Weights of a small GPT-style language model, trained from scratch on English Wikipedia.
Training: a variant of Adam for these matrices, 8396 steps.
Each number is 50 + 10 x the weight over its row's rms, rounded and kept within 0 to 99. Layers, rows and columns count from 0. The size before them is the row's rms in percent of the matrix's.

# down: layer 2 MLP down (transposed), 896x448, rms 0.0516, rows 378-412, columns 320-383
# gate: layer 2 MLP gate, 896x448, rms 0.0531, rows 379-413, columns 320-383
# up: layer 2 MLP up, 896x448, rms 0.0536, rows 379-413, columns 320-383
down378 102:35 56 50 29 48 75 44 58 39 62 57 51 46 47 40 46 30 53 42 57 51 76 36 38 60 32 46 41 66 70 51 51 36 52 56 47 38 48 59 37 52 38 41 44 44 36 28 24 55 59 54 51 54 45 47 41 33 41 78 39 60 58 41 55
gate379 099:67 45 51 54 47 58 37 46 53 50 72 50 50 60 49 30 33 43 52 38 55 29 60 64 44 51 55 43 59 39 52 67 46 44 30 67 50 45 71 54 58 52 29 48 42 49 39 63 62 38 48 35 50 38 27 60 54 27 58 54 61 42 62 53
up379 099:42 48 55 52 61 52 30 51 60 50 52 52 48 50 49 54 41 47 44 49 74 69 50 47 43 67 33 50 39 72 51 70 51 35 37 40 35 43 35 39 57 59 65 67 39 43 51 38 49 45 46 56 32 42 47 51 39 60 42 49 56 52 49 54
down379 098:61 66 49 59 45 48 64 49 48 37 57 48 54 56 41 65 55 40 46 59 48 20 78 56 45 48 66 48 48 45 52 47 52 40 47 40 52 50 42 56 49 40 41 37 49 46 41 43 53 55 57 30 56 49 59 58 32 43 38 35 52 51 42 59
gate380 101:53 51 39 42 43 58 53 45 66 44 53 35 39 48 51 51 40 47 33 53 48 48 50 54 53 45 59 42 34 43 63 27 41 38 57 42 48 36 54 59 66 46 56 61 55 48 46 49 44 39 43 63 48 51 58 38 51 50 55 51 43 38 47 46
up380 102:58 51 60 58 37 55 53 41 52 60 59 39 47 48 38 66 62 33 56 63 51 49 48 49 52 67 60 39 62 55 66 34 56 40 43 29 52 39 35 46 67 46 32 47 39 46 52 51 38 37 49 34 56 56 48 40 60 43 61 43 40 44 70 28
down380 099:49 54 49 49 62 40 60 66 41 60 57 43 48 44 36 36 33 47 47 48 48 62 43 48 41 56 55 34 52 58 44 65 50 44 46 31 44 51 65 68 30 56 46 55 44 43 49 33 39 40 44 49 64 54 59 62 38 50 57 48 52 45 58 54
gate381 101:45 40 26 52 57 59 56 48 48 36 50 53 47 51 47 43 61 64 11 70 60 47 43 56 48 46 64 51 43 36 44 55 41 60 56 49 35 47 72 58 31 33 58 48 60 59 46 50 58 71 51 58 36 48 46 64 41 58 48 55 36 31 54 53
up381 099:53 45 57 46 39 45 54 56 55 40 58 49 43 33 44 50 67 64 57 54 56 48 55 55 72 50 39 62 51 52 43 49 55 59 47 55 57 71 56 52 58 56 72 58 50 74 49 58 79 51 53 46 35 48 43 57 46 48 38 32 43 60 55 55
down381 100:63 45 36 58 43 46 51 63 66 57 63 57 55 50 36 67 59 45 70 38 54 50 48 60 43 56 56 46 46 40 58 28 45 43 55 61 45 67 19 47 38 43 53 53 52 74 51 51 57 49 57 59 63 50 71 51 39 62 33 50 54 23 55 45
gate382 101:42 42 57 63 56 55 60 35 59 53 56 35 46 62 56 48 41 53 55 61 55 24 45 35 43 67 56 47 55 57 50 67 52 52 42 55 56 45 46 50 45 43 41 61 48 47 26 47 54 63 50 27 71 70 61 60 40 44 53 51 68 65 45 63
up382 107:50 47 49 38 46 55 52 46 56 57 48 44 54 62 72 58 48 63 47 30 54 35 45 41 44 62 47 43 46 45 61 49 44 36 65 55 50 53 38 55 44 55 34 46 43 59 64 57 40 48 61 46 58 48 51 44 46 43 50 75 50 54 39 46
down382 105:50 46 55 33 40 60 52 58 40 41 39 26 61 47 60 56 54 59 43 49 43 40 38 66 51 40 68 54 45 46 57 53 56 45 52 47 52 49 56 37 45 54 41 52 63 48 58 77 50 56 46 55 38 49 53 68 63 44 71 52 44 55 54 37
gate383 097:33 44 48 59 58 45 48 50 40 31 45 56 72 59 45 45 66 48 44 55 64 62 41 63 75 60 43 48 46 55 45 46 43 42 48 60 27 51 49 48 54 62 62 58 58 47 33 52 50 38 43 60 63 67 59 60 55 41 40 54 54 38 67 62
up383 095:59 57 46 53 48 55 36 39 61 35 44 46 54 34 52 58 59 52 47 52 51 53 59 59 41 53 57 38 60 51 64 35 58 43 53 58 56 63 41 37 45 41 58 60 62 48 41 52 46 59 53 53 57 50 56 31 47 51 43 45 49 59 51 37
down383 097:44 54 30 48 67 44 63 54 39 44 47 62 45 37 53 60 55 57 49 51 45 41 73 31 51 50 67 65 61 48 54 35 67 42 63 36 50 56 48 46 43 53 50 50 30 47 55 48 60 50 59 44 73 62 71 34 51 53 46 66 43 75 50 55
gate384 106:49 36 49 50 46 26 49 49 48 68 59 36 45 60 53 41 51 15 40 41 50 44 47 73 54 52 48 48 62 34 60 37 41 40 44 50 65 57 46 50 42 49 59 55 38 52 63 37 41 41 43 60 50 64 42 33 50 62 41 55 57 25 68 45
up384 102:63 38 45 44 31 40 43 40 59 35 46 48 62 48 44 74 55 51 73 52 36 36 63 46 47 45 48 59 41 36 46 48 53 37 77 54 43 30 45 50 70 60 53 56 55 28 67 51 70 53 50 56 56 49 55 45 57 47 44 56 43 63 48 51
down384 103:57 50 56 60 46 60 56 52 66 43 55 49 49 48 43 43 47 64 65 53 38 50 45 31 39 47 52 56 48 47 55 50 44 48 63 45 47 33 49 33 55 47 64 58 59 46 62 54 41 67 52 54 62 50 48 70 51 46 51 47 65 70 59 41
gate385 092:52 72 42 48 58 49 37 48 63 45 52 58 42 39 59 44 58 62 55 54 67 49 36 45 40 39 39 59 57 57 42 61 58 50 44 45 64 42 43 58 56 52 49 47 49 45 55 59 37 64 65 64 45 68 67 54 49 48 49 25 48 52 42 61
up385 095:43 47 66 52 25 61 41 50 57 48 51 41 37 58 46 38 45 56 66 52 48 44 78 48 35 42 43 39 58 52 36 62 41 47 53 61 51 50 56 55 52 56 44 47 53 62 44 42 57 47 60 71 66 49 44 52 57 55 54 45 62 36 60 40
down385 094:45 48 62 51 63 70 54 47 41 56 66 53 53 50 52 53 59 46 29 48 43 50 31 57 57 39 54 34 32 48 42 63 63 43 41 57 57 51 55 46 57 42 73 61 44 46 49 44 42 60 32 51 42 48 46 46 60 59 52 36 63 53 43 39
gate386 100:48 60 50 61 57 61 57 62 49 51 22 55 45 46 40 51 38 51 37 57 59 56 39 45 41 35 40 30 36 53 47 54 63 42 47 42 58 53 55 39 46 53 56 38 24 46 59 49 22 67 53 55 36 38 38 44 60 53 39 56 52 58 30 72
up386 097:56 50 51 56 62 60 47 55 62 28 52 62 43 59 49 56 55 47 48 56 66 39 58 52 62 56 47 62 66 53 58 34 33 67 55 55 40 41 44 34 58 45 54 51 70 28 58 52 67 43 54 44 54 41 46 54 50 51 43 45 57 54 44 48
down386 099:54 36 60 73 49 58 44 51 57 32 35 41 72 58 49 32 53 52 44 47 54 33 45 48 49 52 46 51 58 42 48 53 50 63 42 38 42 65 50 63 59 51 48 53 59 34 43 52 44 46 48 55 52 61 48 43 65 46 47 40 47 55 48 36
gate387 100:52 49 61 52 37 38 69 65 48 36 42 39 48 58 35 47 53 24 50 50 46 43 62 59 50 50 44 55 57 43 51 28 39 47 76 51 39 56 61 46 36 27 52 55 57 45 39 51 57 65 45 45 39 42 47 59 32 64 66 32 35 61 40 47
up387 097:63 49 44 49 43 46 54 38 55 50 40 46 51 43 64 50 47 52 46 42 51 40 45 64 46 48 64 55 49 40 45 60 53 50 55 49 34 54 47 34 52 45 41 72 45 53 53 57 54 63 54 48 60 39 44 22 38 62 55 58 62 22 40 51
down387 100:52 59 49 53 48 48 43 55 62 61 60 43 47 43 63 39 37 59 48 63 51 56 51 52 53 25 63 41 56 54 57 48 52 51 51 55 61 40 37 49 69 42 73 51 57 59 65 49 42 46 57 53 37 34 47 28 35 55 42 61 61 43 49 69
gate388 096:54 50 64 47 58 56 63 41 42 54 58 65 43 53 54 49 48 53 42 39 37 34 50 60 51 53 57 51 54 50 68 55 43 36 58 45 67 53 48 49 41 49 65 38 69 51 50 67 49 70 40 57 49 36 45 33 52 57 57 42 48 48 53 42
up388 102:35 50 54 64 45 61 54 41 47 45 49 37 31 45 43 51 48 57 45 27 47 45 36 64 56 62 49 41 61 53 50 50 49 51 59 44 60 39 54 58 52 37 49 46 77 47 49 58 37 36 54 62 65 39 38 50 72 32 72 46 61 52 52 50
down388 099:68 56 60 32 44 48 65 49 54 64 48 42 57 49 46 44 19 53 43 48 39 70 47 54 37 40 40 58 47 29 47 43 34 54 54 17 42 47 61 33 55 47 61 45 59 45 45 36 50 49 36 38 57 31 52 41 31 53 51 52 65 27 66 68
gate389 101:54 60 42 57 62 46 70 31 51 60 52 51 61 42 46 67 39 62 45 58 60 54 70 35 60 37 65 65 59 70 59 34 58 48 62 51 54 50 47 71 43 40 48 66 44 42 53 57 54 53 44 49 51 41 48 70 54 53 44 72 58 58 75 49
up389 099:16 27 64 46 36 64 36 59 45 45 63 53 59 56 66 25 48 50 31 59 42 55 38 43 50 49 51 51 68 59 43 49 47 45 50 56 26 44 43 43 42 71 40 38 57 47 50 39 55 47 49 22 54 45 54 62 39 49 60 39 61 63 42 51
down389 099:58 46 50 40 51 50 40 38 57 42 62 57 50 51 50 39 55 48 57 42 53 47 35 46 55 44 49 48 51 34 37 47 34 64 59 50 51 53 41 44 56 49 57 52 56 65 50 36 47 53 42 49 55 52 65 61 49 64 60 36 53 37 34 41
gate390 102:49 41 49 56 56 53 48 74 61 48 59 54 62 51 45 57 37 45 28 49 64 62 50 45 50 62 46 67 50 39 47 39 53 28 50 47 56 62 50 56 52 72 56 62 51 68 55 43 48 47 43 52 52 46 25 57 56 69 45 63 26 36 53 42
up390 103:45 52 63 41 32 48 54 49 42 49 57 41 47 49 41 56 38 56 36 40 49 42 43 39 48 43 43 59 59 56 34 49 39 44 67 54 62 47 54 38 61 33 42 61 35 40 59 54 50 46 58 62 50 59 50 35 32 41 50 45 46 60 60 52
down390 102:31 56 45 56 31 36 42 45 52 66 38 36 38 46 55 46 48 55 48 43 48 66 54 35 43 51 52 66 51 62 41 61 54 51 35 46 70 73 51 49 39 56 49 52 31 49 35 36 51 48 46 35 59 53 43 56 57 51 72 55 45 50 50 36
gate391 099:64 52 46 36 46 52 57 69 60 56 49 57 29 57 67 52 57 53 45 52 50 45 41 70 63 46 36 55 52 41 62 50 51 43 45 41 72 54 57 59 45 56 40 51 47 60 54 53 41 69 28 40 47 46 48 57 45 45 65 55 48 35 40 58
up391 099:59 33 53 36 43 46 58 47 55 46 64 55 43 52 42 36 52 41 61 44 45 50 52 50 23 45 43 57 35 34 47 51 44 28 36 59 43 45 39 50 38 34 54 37 43 41 49 65 82 36 51 49 50 55 39 34 30 47 39 52 50 34 63 42
down391 098:40 51 54 62 74 50 39 69 57 60 44 44 56 54 59 39 54 45 50 43 54 28 47 60 51 61 52 51 52 37 46 48 47 62 46 63 33 38 50 41 53 48 39 54 48 53 62 55 45 60 83 53 44 51 42 50 51 60 43 58 47 49 52 52
gate392 099:48 50 51 43 57 77 47 55 53 76 55 43 54 65 44 56 49 38 28 47 64 53 66 51 52 41 41 39 31 53 54 56 28 41 44 42 49 55 55 47 47 61 37 57 65 61 46 51 40 56 41 37 52 56 60 44 48 38 52 42 53 51 57 61
up392 097:63 78 76 57 47 68 54 44 51 60 59 41 41 45 57 51 27 62 54 50 37 59 54 51 40 30 39 53 46 39 47 60 37 60 62 41 43 41 28 42 53 43 50 49 60 43 58 51 32 65 58 35 41 62 70 42 46 38 60 50 61 69 55 52
down392 099:55 54 47 61 46 48 37 46 37 65 59 54 33 44 64 50 59 54 52 46 45 65 45 35 35 64 57 41 57 62 49 40 64 53 49 63 44 45 34 61 37 42 55 61 49 52 48 55 44 46 74 49 33 44 38 50 50 41 54 77 49 48 43 57
gate393 102:51 28 60 75 54 48 51 62 44 56 41 54 42 48 65 51 62 49 54 59 52 62 49 53 52 62 49 44 52 47 67 30 59 40 62 40 45 64 57 23 40 39 51 57 51 48 45 48 46 49 57 55 42 42 54 35 55 23 50 44 51 62 60 64
up393 099:67 62 42 58 38 42 51 42 44 56 40 48 52 31 50 53 42 58 42 52 54 47 45 35 50 36 49 59 50 63 59 64 64 68 52 51 55 58 37 48 59 53 57 37 28 54 38 69 62 51 61 44 52 34 42 53 52 49 21 50 50 56 37 40
down393 099:35 68 45 41 48 57 60 51 51 44 38 43 59 52 64 42 76 67 53 48 54 65 47 35 34 47 54 41 49 51 45 51 46 45 50 54 35 35 52 42 36 47 54 54 16 38 60 36 44 56 52 50 51 42 42 51 51 35 41 53 45 61 53 30
gate394 104:57 55 72 60 51 45 64 41 70 67 44 37 43 61 62 41 62 41 58 45 50 56 45 69 43 77 50 33 21 75 49 57 52 46 50 60 50 45 42 51 51 52 27 43 56 55 60 64 46 51 55 52 52 61 42 53 41 55 50 65 50 57 49 49
up394 103:54 64 65 43 45 47 50 61 39 71 52 56 40 47 55 48 56 57 47 53 46 46 51 46 44 49 52 76 62 43 49 34 46 44 48 47 44 56 43 39 31 41 42 57 57 46 37 52 57 67 40 43 44 55 51 38 54 44 53 45 60 62 49 52
down394 101:40 58 39 64 52 60 48 56 55 55 58 60 51 59 59 52 49 41 62 54 49 01 49 47 68 52 48 45 37 38 51 56 58 37 62 43 47 54 49 46 46 55 41 39 46 38 43 45 46 31 57 46 57 57 48 35 53 55 48 39 60 36 49 54
gate395 093:65 47 40 69 47 36 58 64 72 56 53 34 67 54 56 40 40 42 35 49 40 65 37 49 59 44 54 58 60 57 51 53 37 52 43 56 47 54 35 49 36 50 46 47 39 51 44 52 40 54 52 47 74 57 42 37 34 50 49 61 58 54 61 63
up395 095:62 59 52 48 54 35 47 55 51 59 55 36 39 47 77 60 54 42 42 39 37 47 63 67 54 67 51 34 47 33 52 63 52 39 48 60 59 37 66 60 51 57 46 49 45 56 61 56 47 54 63 44 38 32 53 42 37 44 59 26 62 50 50 44
down395 095:48 46 59 59 52 54 57 51 70 60 33 61 65 54 53 54 48 66 62 42 55 50 58 58 50 73 36 70 62 50 52 54 58 62 58 54 69 62 57 62 62 64 36 44 46 63 46 53 54 60 64 66 51 48 49 34 70 35 69 50 48 37 56 32
gate396 095:47 46 51 51 51 60 53 57 29 63 41 58 45 52 61 48 43 27 60 49 54 43 51 43 39 54 52 33 47 54 62 47 53 49 49 61 54 47 34 55 63 47 67 36 47 33 47 36 62 40 46 56 37 55 26 36 38 33 29 37 35 38 52 47
up396 096:45 47 53 48 33 50 42 38 51 21 50 35 52 43 59 42 43 55 42 48 49 54 53 52 66 49 54 33 43 62 56 53 75 51 54 47 62 49 21 51 55 51 50 51 52 62 27 60 42 55 52 39 50 18 63 51 40 58 42 55 43 44 51 52
down396 096:74 68 48 41 43 59 42 68 21 61 43 55 35 58 42 35 55 67 65 40 65 50 62 59 46 40 37 50 55 41 75 45 42 45 49 52 42 57 63 59 50 41 45 53 58 60 41 44 48 45 46 52 45 46 44 56 62 57 59 44 50 51 69 42
gate397 099:40 45 63 52 42 36 58 30 44 42 54 44 38 45 57 58 42 45 29 42 38 39 65 57 52 36 47 46 39 44 58 59 40 37 61 57 60 41 57 47 41 74 42 38 55 47 57 33 38 40 49 56 48 49 43 45 37 58 45 50 44 49 53 70
up397 099:55 48 50 51 57 54 42 43 36 68 48 66 48 63 47 56 48 43 59 51 63 56 41 48 42 57 59 62 68 21 46 38 40 57 32 37 42 65 44 37 36 56 33 51 30 55 47 38 48 56 42 55 48 33 57 55 61 49 43 47 58 64 30 32
down397 099:48 68 47 55 44 58 43 65 33 47 37 31 62 43 58 39 37 25 50 47 52 44 39 58 66 68 79 58 52 52 61 35 29 28 53 57 40 53 50 53 55 73 49 39 34 58 71 56 60 58 56 57 47 50 53 42 36 52 52 46 38 63 49 50
gate398 100:43 47 40 51 49 49 51 61 47 59 61 34 53 48 45 41 45 40 70 39 44 34 62 48 51 41 42 57 51 46 38 60 54 62 50 39 60 54 58 74 51 44 53 58 45 42 59 67 57 59 39 44 53 58 35 46 64 40 56 50 47 58 54 47
up398 103:47 55 49 54 57 58 53 52 69 45 51 62 39 30 46 59 52 34 43 68 52 39 41 54 45 50 74 34 36 64 42 33 50 74 53 47 46 52 55 57 46 55 54 52 44 66 52 27 41 34 49 58 55 52 61 40 33 42 44 34 55 39 52 57
down398 098:61 49 50 48 44 52 68 48 43 47 49 60 53 47 43 61 59 45 47 67 42 37 61 41 43 56 41 54 48 45 62 51 51 36 71 45 46 36 59 43 44 40 47 57 51 41 49 47 53 57 31 57 80 48 54 78 27 50 56 52 36 68 46 56
gate399 103:54 43 59 54 49 53 53 51 50 40 42 55 47 30 59 42 36 58 47 40 40 47 60 33 40 43 42 41 52 53 51 46 58 57 51 51 56 43 29 52 35 38 54 47 69 43 47 31 70 48 32 27 54 36 57 55 48 55 45 47 56 35 45 51
up399 102:50 47 50 61 72 44 56 50 59 41 54 34 39 45 45 36 38 56 31 64 51 64 42 56 48 41 43 40 45 55 65 47 79 51 55 45 57 50 52 37 37 49 45 47 36 44 72 60 47 56 63 41 52 37 37 45 58 67 60 59 47 47 72 54
down399 104:43 67 44 75 31 50 52 50 67 70 58 48 48 46 36 56 83 43 64 31 53 37 58 48 49 38 50 49 47 25 45 55 48 53 40 41 30 53 50 44 49 55 66 52 39 46 55 58 54 32 41 39 65 64 65 68 50 50 43 69 58 62 58 31
gate400 098:50 44 80 62 48 55 58 52 69 37 58 66 56 42 46 29 52 56 51 58 67 21 42 47 50 59 53 49 49 53 43 41 61 57 39 59 49 34 57 33 51 51 37 59 62 59 52 56 34 64 49 44 70 37 37 43 51 45 42 57 50 60 52 54
up400 100:47 49 44 65 58 55 54 31 28 54 34 45 72 42 45 41 46 31 41 59 32 71 48 65 50 42 46 51 48 58 67 40 34 31 47 55 47 48 43 46 57 45 47 58 34 60 44 39 45 68 55 50 50 41 63 62 46 52 61 48 65 55 46 52
down400 100:43 51 35 33 52 44 56 60 41 53 36 48 51 48 38 51 41 65 42 45 51 48 46 49 45 52 46 48 48 52 35 55 49 57 46 64 58 38 50 55 55 54 63 46 37 42 55 52 61 74 49 52 39 47 68 42 45 57 53 65 56 66 42 45
gate401 100:50 58 40 48 54 58 55 49 57 41 51 74 43 54 32 50 45 44 54 47 49 22 51 45 38 44 63 44 49 27 48 52 53 52 57 32 52 53 62 60 54 52 63 66 49 44 52 47 36 22 53 50 52 48 59 36 48 37 47 34 45 51 40 44
up401 108:58 70 70 66 46 52 46 63 67 39 64 45 56 44 45 37 59 28 44 45 34 35 53 58 54 67 43 47 39 57 56 45 25 45 51 35 56 42 39 46 46 41 55 46 54 50 47 41 48 73 52 44 36 57 48 57 43 64 54 37 57 43 54 34
down401 103:52 48 43 66 37 43 55 46 67 49 64 59 59 57 59 45 61 40 44 36 58 48 39 47 47 50 46 59 41 48 61 53 62 51 65 38 57 37 41 46 58 62 65 40 38 35 54 66 35 59 50 61 53 40 43 46 46 44 41 35 49 45 59 50
gate402 098:53 51 53 50 55 72 51 54 54 47 53 45 30 57 64 70 45 42 50 41 47 48 35 65 60 44 57 53 39 49 39 51 46 42 45 47 65 67 50 62 46 54 54 48 65 69 47 53 33 61 46 36 59 37 51 45 37 36 36 58 40 40 58 20
up402 101:39 48 61 49 51 53 58 36 37 42 53 46 23 44 44 55 54 57 48 47 48 68 51 52 50 57 33 51 58 40 54 44 58 50 23 44 59 43 40 64 39 55 53 49 64 43 54 42 43 41 46 46 74 39 49 32 63 59 47 46 37 44 45 35
down402 102:40 65 57 35 59 45 57 49 46 68 60 51 53 39 35 52 35 43 50 50 49 40 60 42 54 51 51 51 63 44 59 57 56 59 43 26 46 55 50 65 37 51 43 30 59 65 56 61 56 30 43 33 50 38 52 50 42 43 44 39 53 56 60 57
gate403 100:62 62 51 35 81 58 58 50 65 50 49 61 51 50 50 49 44 41 55 70 47 43 58 32 62 37 37 41 52 52 49 59 47 48 47 51 63 56 34 53 60 49 45 59 49 55 40 43 36 45 30 60 48 48 60 40 40 55 60 35 51 54 58 70
up403 101:66 56 34 56 52 52 53 59 45 56 40 53 60 47 56 64 67 52 52 47 44 62 47 31 53 61 58 62 57 51 31 44 40 63 58 44 76 60 41 51 37 56 53 52 43 48 41 33 43 47 54 45 47 60 54 44 56 54 43 45 58 37 64 40
down403 101:64 53 57 22 41 56 47 66 53 53 52 27 51 69 39 40 53 49 53 44 44 56 48 48 62 54 60 60 40 53 51 69 68 36 44 51 37 48 42 49 45 57 53 41 43 64 62 46 44 53 26 60 38 56 43 48 53 43 39 49 34 57 36 57
gate404 100:44 58 53 56 47 62 47 58 63 56 69 68 47 54 51 55 71 13 41 57 50 39 46 45 73 44 40 27 44 45 56 38 35 43 40 48 37 62 57 45 64 41 50 58 37 46 52 77 46 51 34 51 46 57 48 67 45 60 39 41 51 39 55 37
up404 097:57 60 64 49 47 39 39 41 52 55 74 59 61 58 55 66 50 55 43 58 34 63 55 52 64 60 55 49 58 45 40 47 48 47 50 71 42 62 44 65 50 47 61 69 61 45 40 52 49 55 53 46 50 54 60 62 57 54 63 33 34 63 46 44
down404 100:36 42 53 38 48 46 49 59 46 50 70 45 46 46 42 75 37 51 58 36 43 63 47 46 26 33 43 49 45 52 66 56 41 49 54 56 47 53 61 37 43 65 46 40 60 63 57 65 55 57 56 61 54 50 53 58 59 34 42 65 31 66 43 55
gate405 092:31 38 51 48 40 51 47 61 57 42 63 71 38 49 58 36 70 72 71 62 57 40 44 51 50 68 32 50 34 47 57 57 61 50 51 58 46 33 57 52 33 58 48 56 47 48 33 41 65 48 42 55 51 49 49 39 67 56 37 45 53 38 58 45
up405 094:57 59 53 59 48 45 38 47 55 58 41 49 35 44 52 43 53 58 56 44 35 44 33 48 51 52 48 58 45 41 48 36 29 37 64 55 38 44 47 50 41 45 60 51 58 51 44 83 60 44 52 50 58 68 53 38 57 44 26 54 35 68 42 39
down405 095:51 49 47 50 44 56 55 59 69 42 57 51 63 49 56 47 43 52 43 61 53 53 67 58 59 50 44 66 64 43 59 56 37 57 42 32 56 54 41 50 49 51 44 61 65 54 46 52 45 56 54 53 55 44 69 48 50 58 36 41 47 39 45 53
gate406 096:39 25 58 40 52 46 44 38 38 58 49 55 52 55 55 60 49 54 49 36 60 61 47 55 50 45 43 56 47 44 41 57 55 54 50 48 55 25 44 48 41 55 50 59 50 38 41 43 56 45 37 44 61 47 62 40 62 50 53 58 52 55 65 40
up406 099:38 47 40 59 43 26 54 45 47 59 45 57 46 36 57 62 35 49 52 41 52 68 69 53 48 31 47 38 46 61 51 70 68 68 41 49 48 39 53 38 52 52 51 61 35 48 43 30 62 51 41 61 51 32 56 43 57 69 61 43 63 46 50 59
down406 097:49 54 42 31 46 55 41 40 61 62 57 50 44 45 65 42 54 48 46 52 55 67 38 33 56 51 51 46 54 53 59 45 56 56 56 57 42 38 39 56 42 70 72 48 45 37 57 62 60 44 53 55 52 44 25 47 49 55 38 59 68 66 54 59
gate407 102:83 47 58 55 54 60 68 53 41 40 45 55 48 38 48 34 54 41 42 44 56 64 59 51 40 49 61 47 40 25 52 39 51 50 59 52 61 62 35 65 39 37 53 60 53 67 43 55 47 51 41 44 39 42 51 44 57 43 44 47 71 51 42 48
up407 099:55 63 42 48 63 58 42 26 52 50 46 61 55 30 52 67 45 45 60 41 45 35 54 58 47 59 55 33 50 54 77 58 49 66 39 60 57 46 48 52 65 60 72 36 62 26 59 59 46 68 46 57 71 49 71 27 47 41 63 41 43 59 44 55
down407 099:34 42 43 55 49 53 46 44 67 54 62 44 44 64 54 45 44 60 54 39 48 43 48 38 40 45 48 52 44 48 46 53 36 62 46 71 44 57 49 56 58 69 53 39 40 47 68 42 48 48 63 49 36 55 55 34 65 52 59 54 42 39 45 47
gate408 094:41 57 69 45 52 36 51 54 46 35 45 59 47 70 38 51 64 56 21 53 70 63 37 36 43 30 56 50 60 52 69 58 46 59 44 46 51 53 45 46 48 57 69 50 53 56 45 47 60 51 74 62 23 60 48 66 34 48 26 53 49 61 58 56
up408 096:48 62 41 46 55 58 70 33 47 68 48 51 42 43 46 68 50 40 69 53 43 52 62 40 39 37 42 52 37 67 53 25 54 54 48 41 50 47 58 48 45 42 56 49 40 49 55 45 60 55 64 55 47 47 45 64 48 33 60 52 55 51 53 51
down408 098:48 42 53 52 59 43 33 55 38 62 45 41 53 43 60 46 54 51 47 53 34 19 56 39 53 46 45 65 52 65 64 40 44 65 53 48 48 49 50 66 60 42 47 44 45 75 54 44 56 51 57 46 30 38 55 63 45 55 55 47 26 44 42 54
gate409 097:65 40 39 48 54 64 49 55 50 50 53 63 46 47 37 49 42 56 70 37 49 42 61 39 35 43 39 54 29 59 65 55 72 39 45 54 57 65 38 54 32 50 57 48 38 22 72 47 64 48 58 51 31 52 53 32 33 35 57 42 43 54 56 49
up409 105:44 39 50 44 54 58 40 53 54 70 43 64 52 47 51 57 60 55 41 32 30 52 64 38 34 46 39 53 43 41 49 38 51 24 55 55 61 64 44 59 58 49 54 53 62 46 47 56 55 49 44 53 56 45 68 53 54 35 51 49 38 51 54 48
down409 106:50 49 43 61 61 44 40 71 53 49 40 51 50 47 37 59 55 56 41 62 62 61 51 62 40 44 52 38 51 54 68 56 59 48 48 60 44 47 59 69 50 50 50 48 55 40 41 56 60 47 71 44 35 56 49 57 58 51 54 52 44 34 61 43
gate410 094:47 52 33 52 41 44 45 55 61 51 56 56 47 32 55 45 40 45 48 44 52 49 50 59 39 38 46 32 39 35 46 46 36 47 60 52 58 45 31 65 53 35 51 49 50 59 52 47 55 61 56 55 51 67 41 62 47 43 50 22 35 52 57 60
up410 092:43 47 66 55 21 43 56 64 50 40 42 34 54 63 74 38 39 60 47 49 58 58 42 55 42 49 59 60 41 66 75 58 54 43 38 52 31 30 52 62 42 49 44 42 58 37 23 48 47 47 39 50 55 34 43 62 50 38 67 44 39 54 63 52
down410 092:57 49 57 60 45 40 60 43 41 36 53 49 32 30 31 45 67 53 59 41 34 39 50 24 52 54 54 72 45 43 47 56 53 44 51 78 48 50 44 60 44 39 34 56 54 47 45 49 45 38 37 63 51 67 38 62 46 46 40 49 45 49 59 33
gate411 100:52 41 52 50 62 64 57 54 37 36 32 40 46 29 45 48 48 48 38 44 51 52 34 63 60 55 43 48 64 38 53 48 39 37 17 52 43 61 38 59 41 57 43 52 62 52 53 57 53 56 45 37 62 30 54 45 45 51 54 57 57 67 63 44
up411 101:47 51 70 55 51 43 48 60 57 54 40 52 53 40 37 43 55 42 67 49 36 54 38 56 48 51 62 53 47 57 42 48 41 34 45 32 55 49 54 45 59 64 50 53 45 44 39 38 57 50 54 71 54 47 50 34 49 49 35 63 50 39 43 31
down411 102:51 55 59 26 50 50 63 48 34 58 50 50 54 51 50 47 64 47 48 45 47 99 44 60 63 42 42 45 66 29 56 45 49 59 24 48 71 47 55 47 37 53 45 58 62 43 50 39 31 58 39 37 58 49 55 46 60 56 52 40 56 56 52 53
gate412 101:48 58 44 63 53 51 49 58 43 29 32 59 55 55 47 47 57 44 50 41 42 56 51 51 47 62 37 59 54 43 49 56 44 57 73 63 40 48 73 47 40 34 55 47 52 40 60 61 43 57 44 37 39 65 39 34 53 56 48 46 64 62 53 43
up412 099:59 66 31 65 49 44 56 49 47 52 70 51 59 41 43 50 55 53 57 58 48 60 65 42 43 64 42 45 56 56 56 61 68 48 42 32 51 42 53 31 53 44 52 58 50 52 51 37 54 55 46 39 57 53 45 24 55 42 41 43 63 51 56 32
down412 097:61 69 52 56 44 42 46 51 48 53 41 50 55 49 46 57 59 49 56 54 36 70 59 48 41 48 48 53 68 47 62 19 38 56 57 56 39 36 74 45 50 45 42 58 55 48 41 55 53 36 56 53 40 54 60 39 47 59 55 47 34 34 63 55
gate413 098:57 50 70 53 47 53 52 41 59 49 55 44 27 54 60 47 54 47 57 34 54 54 55 65 56 39 60 45 47 40 37 53 71 51 37 63 59 54 58 50 62 46 60 45 45 49 41 36 45 66 36 45 61 29 51 59 43 41 50 22 62 61 59 72
up413 098:52 45 51 48 87 50 57 84 54 87 51 51 61 47 43 52 40 34 38 50 49 44 58 62 54 36 57 54 43 61 60 40 44 45 38 38 57 65 54 43 62 45 53 51 47 47 52 67 49 41 41 48 51 42 53 51 56 71 60 56 39 57 35 54